config.yaml
n_layer: 14
d_model: 256
n_head: 2
n_kv_head: 1
head_dim: 128
d_mlp: 704
vocab_size: 5441
activation: "swiglu"
norm: "rmsnorm"
norm_place: "pre"
norm_eps: 1e-05
positions: "rope"
rope_base: 10000.0
rope_fraction: 1.0
qk_norm: true
attn_scale: 0.0884
bias: "none"
tie_embeddings: false
parallel_block: true
init: "trunc"
init_std_qkv: 0.0299
init_std_o: 0.0371
init_std_up: 0.0428
init_std_down: 0.0428
optimizer: "muon_hyperball"
lr: 0.00615
lr_mult_qkv: 0.5
lr_mult_up: 0.645
beta1: 0.95
lr_head: 0.00638
warmup_steps: 0
schedule: "wsd"
decay_fraction: 1.0
decay_shape: "linear"
final_lr_fraction: 0.05
batch_tokens: 32768
seq_len: 1024
doc_mask: true
train_tokens: 437700000
steps: 13358
dataset: "wikipedia_en"
Each number is 200 + 20 x the weight over its row's rms, rounded and kept within 0 to 999. Layers, rows and columns count from 0. The size before them is the row's rms in percent of the matrix's.

# v: layer 8 attention value, 128x256, rms 0.0299, rows 117-125, columns 128-255
# o: layer 8 attention output (transposed), 256x256, rms 0.037, rows 117-124,245-252, columns 128-255
v117,105,236,182,182,216,185,231,212,212,175,227,193,199,216,189,217,167,168,211,167,183,218,201,204,222,203,200,155,180,196,191,202,206,222,171,241,161,201,182,201,167,193,217,198,200,208,198,203,200,180,240,168,218,219,201,191,209,235,202,208,208,202,195,194,225,193,205,232,191,192,189,215,204,217,206,211,166,170,165,194,221,195,220,203,153,209,207,222,223,217,213,211,210,209,227,219,239,184,225,232,222,147,231,181,209,210,223,227,208,208,214,192,211,228,241,196,190,199,169,228,168,191,215,195,188,185,223,201,181
o117,098,209,202,211,182,196,189,186,222,193,219,189,191,218,212,206,168,201,223,223,221,217,182,218,204,200,266,227,203,175,185,218,220,190,232,198,220,182,213,223,207,211,195,202,213,210,191,221,184,189,176,189,195,224,170,219,185,172,170,216,195,213,216,217,184,208,194,179,209,221,200,189,244,169,176,202,214,196,172,200,210,154,197,178,202,165,190,225,197,216,195,199,192,183,214,229,173,208,235,223,217,212,197,207,210,187,203,192,172,250,190,226,175,206,233,177,190,190,235,223,187,205,249,216,182,221,210,185,188
o245,099,191,198,177,222,186,174,198,232,201,186,200,206,195,188,235,184,183,197,182,154,213,236,176,198,202,200,172,203,196,184,206,193,232,188,229,184,204,169,170,191,213,193,214,230,194,162,191,196,186,221,173,201,207,191,169,200,207,208,160,215,214,205,187,196,194,180,210,204,177,208,247,230,214,187,224,190,215,199,178,204,214,199,187,180,237,259,177,194,224,200,176,212,169,167,217,203,200,190,172,213,181,199,205,162,228,228,212,205,203,243,206,227,212,170,190,181,215,182,208,197,194,192,204,211,136,213,198,206
v118,090,201,204,205,157,218,205,235,206,195,197,203,195,179,186,185,200,186,152,203,224,180,241,189,195,166,201,192,188,199,225,213,187,184,186,197,200,215,179,188,213,221,172,192,166,214,158,216,225,218,174,214,176,198,149,232,196,195,214,188,204,182,195,233,219,204,162,207,247,221,212,219,206,221,226,208,186,192,201,185,220,196,210,206,205,187,217,187,217,211,199,182,184,206,174,189,178,262,184,207,235,216,232,202,199,187,176,220,192,169,155,176,210,202,181,204,189,201,215,181,198,186,169,191,169,215,196,228,231
o118,094,198,177,217,212,168,186,180,181,201,211,197,230,201,208,186,203,200,173,197,201,185,202,207,221,227,212,215,203,223,202,165,207,177,195,203,186,182,223,201,189,214,180,224,165,248,191,182,214,177,200,208,216,190,224,192,204,211,219,183,191,213,224,185,207,210,197,182,248,225,203,203,218,202,169,214,198,219,228,232,215,224,185,208,184,194,180,214,222,227,205,194,177,215,245,154,153,169,183,187,193,173,178,179,212,194,169,240,211,170,228,197,210,234,191,195,190,199,203,195,161,200,214,204,186,215,204,187,231
o246,098,173,219,188,152,237,211,222,187,184,190,195,193,224,203,190,176,194,219,211,237,195,192,177,161,182,177,197,203,164,198,222,168,213,181,173,231,208,194,205,212,207,193,212,223,174,176,197,173,213,178,213,207,198,221,222,170,217,204,193,227,188,195,219,215,181,188,212,202,169,192,186,213,234,236,185,185,134,212,170,176,192,198,188,219,176,173,185,198,174,212,182,199,187,223,235,194,212,226,207,199,230,197,212,215,196,215,191,206,221,206,190,196,217,197,215,177,208,226,191,208,216,174,197,247,213,195,209,183
v119,098,175,212,178,177,210,216,205,213,221,194,208,248,204,200,182,252,182,202,222,148,204,173,197,183,177,203,184,233,193,208,172,189,208,235,241,207,180,187,200,193,175,184,208,173,180,194,179,207,194,187,212,208,176,188,208,226,195,191,175,185,207,220,181,162,166,191,179,210,249,196,204,195,227,200,182,139,172,213,211,208,243,212,202,227,220,197,200,175,196,206,192,170,191,234,210,147,218,195,206,191,205,186,261,207,189,227,209,179,202,167,235,182,211,217,194,178,191,240,189,212,192,186,184,187,213,230,199,179
o119,103,209,193,203,212,228,179,180,156,163,195,211,212,201,220,163,183,204,193,250,156,211,195,217,199,180,190,226,224,175,174,180,213,199,185,189,156,187,205,178,201,185,243,205,197,206,182,169,163,250,185,165,181,228,208,188,196,195,194,200,168,222,206,207,188,185,220,224,222,211,198,209,179,229,192,162,210,217,212,201,188,209,206,207,192,223,218,184,192,172,203,198,211,216,209,155,201,134,186,189,178,197,179,189,218,203,188,181,206,189,191,184,201,213,202,219,156,192,192,221,210,202,182,223,234,199,182,179,190
o247,104,182,218,168,202,185,171,198,202,211,178,185,224,219,161,183,217,224,213,219,189,232,205,196,165,197,195,178,195,237,214,236,177,214,234,211,238,211,185,203,190,214,176,213,196,200,190,230,215,187,200,188,193,199,195,224,187,205,209,208,231,196,207,201,192,181,178,184,196,231,204,188,199,213,205,177,197,200,203,202,222,219,221,203,209,194,166,215,225,214,218,184,176,201,182,234,176,226,201,225,253,150,194,237,212,195,201,189,204,255,167,195,194,174,215,185,207,240,214,209,220,196,196,190,182,200,203,214,192
v120,096,203,190,206,216,190,228,196,206,212,189,186,215,211,192,211,178,236,166,216,178,156,207,183,190,223,178,235,217,219,231,182,199,164,178,188,179,185,223,231,178,214,216,202,236,196,207,170,198,205,193,211,217,184,241,195,211,202,229,206,199,207,220,186,190,200,218,193,188,196,211,190,189,228,202,228,224,152,185,212,198,230,189,196,198,188,214,180,195,197,208,193,222,196,218,200,210,209,193,201,230,232,246,206,192,212,195,213,192,228,194,164,221,200,255,210,181,156,194,215,188,175,249,181,215,207,215,181,204
o120,099,196,166,155,212,204,184,218,183,196,188,209,222,243,202,214,195,202,208,195,167,214,226,241,198,191,181,170,208,227,181,184,213,184,199,208,185,185,213,220,227,189,182,205,170,181,217,185,200,214,219,172,192,241,179,197,189,202,185,168,202,196,223,184,197,180,176,181,201,203,196,195,150,213,218,229,246,161,205,193,198,246,219,196,237,241,196,201,199,216,212,200,190,204,172,183,202,230,201,185,192,227,211,188,179,227,210,211,222,188,184,221,190,215,180,218,162,194,217,166,229,172,228,164,186,182,202,173,198
o248,101,220,189,211,193,190,201,182,204,199,216,197,193,200,194,218,181,192,189,182,184,219,181,222,182,209,253,236,215,179,207,185,216,218,189,213,203,222,188,197,178,191,208,217,214,211,207,193,195,195,175,224,219,169,247,202,200,191,220,227,227,228,210,213,204,206,202,190,221,190,205,170,210,198,186,210,202,188,213,191,215,179,204,194,208,201,209,206,228,162,190,208,172,147,210,211,182,148,184,234,201,227,151,185,185,162,190,206,180,214,188,167,219,175,229,185,204,171,170,229,179,179,237,226,194,240,195,170,192
v121,095,173,198,246,203,222,175,220,182,196,197,205,193,164,188,196,186,215,218,215,220,173,205,182,195,223,158,203,193,208,176,200,201,229,198,192,206,163,181,191,202,210,203,225,199,209,185,178,183,218,195,216,192,233,185,146,213,189,190,200,171,226,210,201,180,208,158,227,229,197,185,235,165,189,236,190,188,210,182,188,187,198,202,236,226,196,184,208,188,174,171,225,186,173,208,226,171,186,182,184,237,215,159,202,227,222,183,162,195,199,213,199,211,207,140,206,230,190,232,196,208,202,207,196,192,170,165,221,204
o121,095,190,186,226,211,247,204,190,186,232,175,236,187,161,182,175,231,209,161,190,211,204,206,210,230,220,212,180,195,206,209,175,222,187,175,189,168,197,168,215,169,150,191,183,201,217,180,240,182,213,218,216,230,199,227,227,200,228,159,208,210,218,185,225,233,221,220,190,184,197,213,178,185,198,186,232,207,172,199,224,191,187,219,217,219,208,164,222,191,202,202,181,199,214,193,245,198,219,233,188,189,221,219,206,207,209,210,200,203,208,208,230,222,201,205,195,175,230,164,202,216,219,221,202,215,195,152,197,205
o249,097,207,184,229,209,202,178,187,198,183,194,177,219,185,196,203,199,226,220,209,249,183,190,200,170,191,195,192,212,214,129,199,227,201,220,209,216,216,229,217,205,250,206,200,197,162,231,194,243,223,197,201,208,229,196,177,175,198,196,155,201,169,208,192,233,203,222,171,222,208,191,225,186,149,176,188,217,178,210,209,227,211,196,206,207,223,187,197,198,228,184,216,188,230,168,187,215,220,202,187,243,176,154,192,216,203,193,170,207,199,226,190,197,202,187,231,214,172,188,183,195,186,206,153,199,201,234,245,188
v122,099,193,194,168,211,190,200,174,197,222,155,181,138,187,212,215,215,204,206,181,221,197,230,183,218,204,192,202,209,190,194,185,199,208,194,208,203,234,219,184,208,182,232,179,209,229,168,168,177,211,207,209,203,216,215,216,196,216,203,189,183,205,205,226,173,222,199,195,204,207,161,207,186,171,149,192,181,220,239,184,171,206,182,240,184,208,196,194,180,245,202,197,201,210,200,176,166,214,187,189,167,225,214,187,191,198,220,180,215,251,196,167,232,174,211,247,177,217,190,179,161,197,228,189,220,195,151,226,253
o122,098,195,215,197,201,249,206,180,181,191,209,212,194,176,206,192,210,210,207,207,185,194,154,163,199,232,177,165,182,187,189,165,193,191,199,205,192,233,200,199,211,200,205,195,199,180,189,181,223,202,207,192,220,182,226,168,174,174,201,210,237,242,209,222,203,178,205,197,185,203,165,171,155,195,220,217,178,185,212,220,186,196,210,222,194,225,204,175,195,163,201,195,222,165,193,174,207,243,212,193,212,203,166,189,189,233,204,195,213,214,199,205,192,192,160,234,214,167,171,192,206,201,169,208,186,178,206,200,231
o250,092,209,221,203,186,197,180,206,206,226,223,227,187,198,229,168,196,169,217,196,254,227,209,220,212,198,205,208,238,187,194,194,214,169,169,223,219,191,224,207,175,206,168,192,222,208,209,199,160,173,205,194,228,214,173,179,208,207,214,194,197,203,191,215,211,193,188,188,221,204,202,244,178,194,130,197,164,224,220,177,203,186,189,197,184,202,216,236,217,224,195,190,191,203,233,211,210,161,181,221,161,192,206,180,241,187,195,200,208,228,174,199,209,211,204,220,200,206,193,163,194,219,236,217,214,195,201,205,218
v123,102,191,213,223,166,185,150,182,219,197,205,220,205,237,211,215,213,213,209,201,189,192,189,182,177,224,178,189,208,237,209,209,202,234,192,196,180,221,199,167,239,211,199,201,218,220,206,230,191,201,150,193,198,162,204,204,219,206,220,244,213,170,192,186,229,198,164,186,168,204,189,168,173,218,199,183,182,202,228,198,189,216,186,179,225,199,188,204,244,209,182,238,170,233,182,205,219,220,196,188,193,163,216,176,164,224,200,206,216,201,177,155,200,191,230,220,200,164,191,220,164,195,236,197,208,187,195,191,169
o123,103,198,200,195,190,205,206,174,186,191,196,188,207,209,211,213,175,195,199,178,158,207,207,213,178,210,201,207,221,182,229,179,205,193,199,191,225,197,230,212,195,190,219,231,231,194,227,193,179,232,168,179,194,166,216,214,188,220,159,216,181,220,184,222,214,192,225,237,203,190,177,187,206,194,180,191,204,175,194,197,179,218,188,228,225,206,234,195,218,204,194,195,187,198,213,190,194,188,199,185,243,194,199,224,198,195,214,222,199,217,224,228,169,208,178,215,222,184,176,198,203,201,190,236,160,206,231,187,196
o251,095,205,200,229,209,167,216,200,201,192,188,202,207,178,222,194,184,204,194,192,184,226,205,178,233,204,223,161,175,246,193,215,218,190,211,228,186,210,139,215,225,179,234,172,177,209,194,215,206,200,216,207,188,200,203,187,191,184,223,198,198,192,210,220,238,180,185,155,177,197,211,199,193,215,218,232,217,193,225,191,193,205,229,215,199,180,211,240,193,236,192,216,203,184,174,170,246,170,196,213,194,206,163,176,213,220,202,212,182,196,187,182,183,236,227,203,222,164,218,186,200,194,203,209,173,209,195,208,211
v124,101,171,150,201,221,203,224,213,196,168,195,202,180,196,219,215,203,211,208,169,200,241,189,212,217,192,200,169,202,199,186,215,211,197,205,189,214,165,196,200,217,179,193,208,194,163,226,176,200,219,252,187,209,174,214,171,195,178,188,171,175,203,182,209,227,196,176,172,186,197,184,201,187,179,198,183,226,198,170,186,192,183,185,209,175,160,176,189,184,191,192,198,225,213,147,214,215,170,187,192,191,195,166,213,183,193,208,217,176,197,176,241,177,199,184,199,199,185,220,187,185,195,190,203,197,160,198,211,210
o124,094,214,190,213,184,196,224,189,213,184,180,189,206,183,185,195,167,192,209,164,235,225,203,180,206,203,176,198,187,200,200,188,216,208,227,222,179,177,195,168,208,195,184,205,211,181,200,184,179,172,214,171,211,227,206,220,180,207,168,194,186,201,225,186,186,185,203,231,196,216,202,166,227,205,187,207,192,229,208,185,208,199,241,248,165,195,198,185,216,183,160,196,202,208,144,185,217,215,204,208,190,226,216,158,176,176,190,208,209,160,186,191,221,203,169,192,220,205,191,165,214,219,142,181,183,208,226,181,221
o252,104,184,213,202,224,210,234,212,166,212,237,165,185,166,188,185,237,184,210,206,231,229,222,207,208,225,196,163,202,186,190,184,201,212,188,179,212,203,194,227,192,233,250,214,194,191,173,216,199,229,221,183,175,179,218,152,194,180,203,183,179,194,177,196,193,214,181,196,230,186,232,218,181,168,201,224,189,191,181,205,188,217,171,202,189,186,246,176,220,195,201,210,157,196,206,212,183,210,169,193,207,185,218,219,155,215,197,213,183,228,209,157,167,209,187,193,201,167,209,207,209,199,211,163,227,174,142,238,196
v125,100,203,217,205,209,186,222,241,218,200,202,203,202,219,211,186,185,214,189,180,212,211,192,210,191,180,177,177,209,201,217,215,227,202,159,193,161,192,189,172,183,208,206,221,202,188,177,180,184,181,201,192,219,197,215,199,214,208,159,193,193,191,189,180,217,213,180,220,220,184,206,190,193,240,185,238,208,205,206,211,178,215,221,195,196,217,219,227,187,209,200,195,199,177,179,170,184,204,178,212,193,209,234,185,200,229,227,192,184,203,187,205,203,193,198,210,192,182,175,235,190,209,180,224,186,218,203,204,184